From a checkpoint of a small transformer trained on Wikipedia: RMSNorm after each block, local attention windows.
Each number is 128 + 24 x the weight over its row's rms, rounded and kept within 0 to 255. Layers, rows and columns count from 0. The size above them is the row's rms in percent of the matrix's.

# layer 4 MLP up, 384x96, rms 0.162, rows 301-307, columns 0-95
size [107 104  92  98 101 121  97]
[[122 115 185 187 141 120 117 118 126 100  80 120 127 149 123  87 145 179 118 100  79  83  76 128 158 118 135 106 126 101 142 139 120 102 144  96 126 144 160 128 127 152 123  96 114 110 152 151 131 127 117 138  92  79 158 163 128 144 147 174 137 123 141 111 137 119 152 120 127 146 135 135 123 150 144  96 113  99 127 125 119 119 102  95 117 185 150 122 124 149 119 143 102 170 126 139]
 [130 114 116 106 157 107 131 148 156 120 149 156 120 139  88 155 130 151 119 126  92 115  83 112 130 115 101 150 145 166 145 137 117 134 133 166 167 147 111 163 167 167 141 145 142 134 154 170 119 141 117  71 117 104 115 152 138 150  82 135  81 132 120 113  84 109 141 145 121  96 148 111 166 131 143 149 150 114 147 104 127 118 191 129 151  98  93  99 116 129 134 104 151 109  94 131]
 [149 135 124 127 123 157 151 142 163  94 116 126 140 136 106 113 161 105 131 130  96 109 109 188 129 177 123 207 139 103 169 116 115 130 137 106 132  93 137 147 149 118 151 149 119 130 142 145 145 101  88 135  93 116 143 113 156 143 146 122 132 100 113 157 116 140 148 114 150 130 131  94 173 144 165 127 162 100  95 152 104 128 163 113  98 126 140 100 175 138 150 143 132 176 141 121]
 [143 114 148 101 123 127 118 138 169 144 123 126  81 125 124  61  94  91 132 163 138 118 159 123 114 130 121 115 115 138 123 124 109 117 181 148 108 107 118 168 122 151 130 129 101 139 117  91 157  99 153 145 138  93 109 121 153 174 140 110 170 175  93 109 172 123  78 127 135 155 124 127 150 144 168 118 118 110 133  87 117 122 148 112 153 130 165 155 130 131  83 141  98 120 112 134]
 [157 117 150 121 176 129  85 168 162 160 150  93 117 123 169 116 138 159 128 102 118 133 130 146 115 164 123  72 136 107 146 137 129 123 128 141 140 120 136 123 153 128 167 170 149 141 103 124 133 128 116 159 154 107 113 125  91 111 117 165 135 131 112 153  93 166  76  60 121 142 138 120  89 127 142 141 139 125  96 139 128  87 125 118 134 116  65 161 145 154 135 121 111 142 136 128]
 [156 157 124 128 158 121 167  85 116 133 147 119 141 114 146  80 108 117 162 123 121 141 155 136 146 185 113 134 113 125 122 108 126 154 150 128 123 116 133 143 124 129 114  95 120 106 147 164 148  69 115 146 159 127 108  88 142 158  94 139 123 143 122 126 104 137 103 149  96 104 147 132 141 149 140 137 193 141 132 167  85 155 130 104 131 121 126 171 116 129  74 163 179 104 143 111]
 [151 142  98 147 145  94 168 138  95 116 101  99 167  83 131 139 111 133 136 133 111 144 117 113 117  94 138 164 135 137 139 169 154 138  86 166 153 139 107 159 107 169 133 115 110 140  90 123 143 103 178  91 122 115 124 150 151 137 101 161 117 145 152 167 164 149 110 157 139  85 126 131 123 160 130 127 125 160 114 144 174 144 122 127 124  80 127 122 125 148  88 156 150 138  99  98]]
# layer 4 MLP down (transposed), 384x96, rms 0.147, rows 301-307, columns 0-95
size [126  96 110  95  95 100 105]
[[137 118 118 153 136 117 119 108 133 110 140 115 136  86 121 145 140 161 118 140 116 170 163 135 116 126 118 102 129 175 135 149 133 144 141 150  98 117 133 119 181 147  91 109 148 111 152 139 149 120 109 122 146 173  79 107 140 136 141 116  88 161 179 119 151 113 174 171 150 109 137 185 171 174 103 109 109 156 104  99 103 121 149  96 124 145 134 164 122 123 131 121 119  96 141 157]
 [137 172 136 131 139 136 126 131  89 119 103  78 132 112  79 128 106 170 146 133 104 105 134  77 127 108 168 112 142 107  79 117 166 137 148 142 126 125 114  96 154 138 169 149 112 142 133 155 100 162 116 135  97 108 135 122 124 127 154 129  96  98 116 109 125 137 148 149 135 101 143 115 206 142 131 124 113 122 116  89 126 135 120 157 114 112 104 131  96 171 116 113 159 163 171 125]
 [110 128 123 132 119 110 161 160 101 104 138  89 121 148 101 140 112  98 109 124 132 131 104 109 103 118 106 133 131 116 107 147  68 143 152 146 157 150 148  84 130 109 124 153  99 102 140 167 122 129 142 130 168 140 156 102  95  82 101 119 177 130 131 165 142 142 109 152 156 144 141 159 141 149 162 142 144  90 106 151 150 147  92 145  83 108  64 116 136 144 155 110 154 138 120 131]
 [148 152  73 129  95 153 104 147 171 125 101 131 133 132 146 122 140 108 159 120 122 153 145 147  91 163 136 166 132 129 168 150 110 134 142 149 164 145 116 180 148 151 112 175 152 129  86 118 132 149  84 134  78 152 127  94 152 151 142 148 163 156  91 126 102 148 130  97 178 148 131 144 136 140 115 127 110  89 136 117 126 117 119 159  97 126 116  98 112 101 128  97 127 115 155 125]
 [137 150 188 118 111 120 153 137  92 119 160 135 117 142 148  84 157 115 115 145 166  93  82 119 115 152 121 155 139 137  89 129 113 143  95 131  99 131 100 106 116 105 149 121 142 182 120 149 130 123 146 126 112 146 106 119 122 126 169  97 169 133 131 113 152 151 118 163 116 138  95 165 124 133 140 121 166  98 163  99 170 126 155 159 134  93 106 133 178 141  86 125 125 142  94 125]
 [152 117 169 126 117 107 104  88 156 117 126 151 130 122 120 147  83 102 110 125 149 168 117 129 118 127 106 124 127 125 204 117 144 124 147  86 119  80 158 137 146 138 136  87 114 141 128 158 158 127 114 181 105 125 111 101 175 115 123 125 166 141 155 127 140 152 161 110 156 137 123 123 151 127  89 136 113 174 169 144 160 147 147 146 124 135 137 134 102  98 130 169 155 115 136  90]
 [126 145  85 149 123 147 169 165 152 116 131  97 126  91 133 117 121 133 145 106 148 100 127  89  65  77 174 168 127 130 129 117 143 151 128 145 101 125  65 135 125 151 116 137 153 108 131 151 141 120 200 138 147  92 103  99 123 103 115 150 111 112 141 130 138 149 125 162  98 124 142 102 121 135 117 123 122 106 169 123 129 133 127 115 141 123  85 102 132  95 142 139 122 118 106  79]]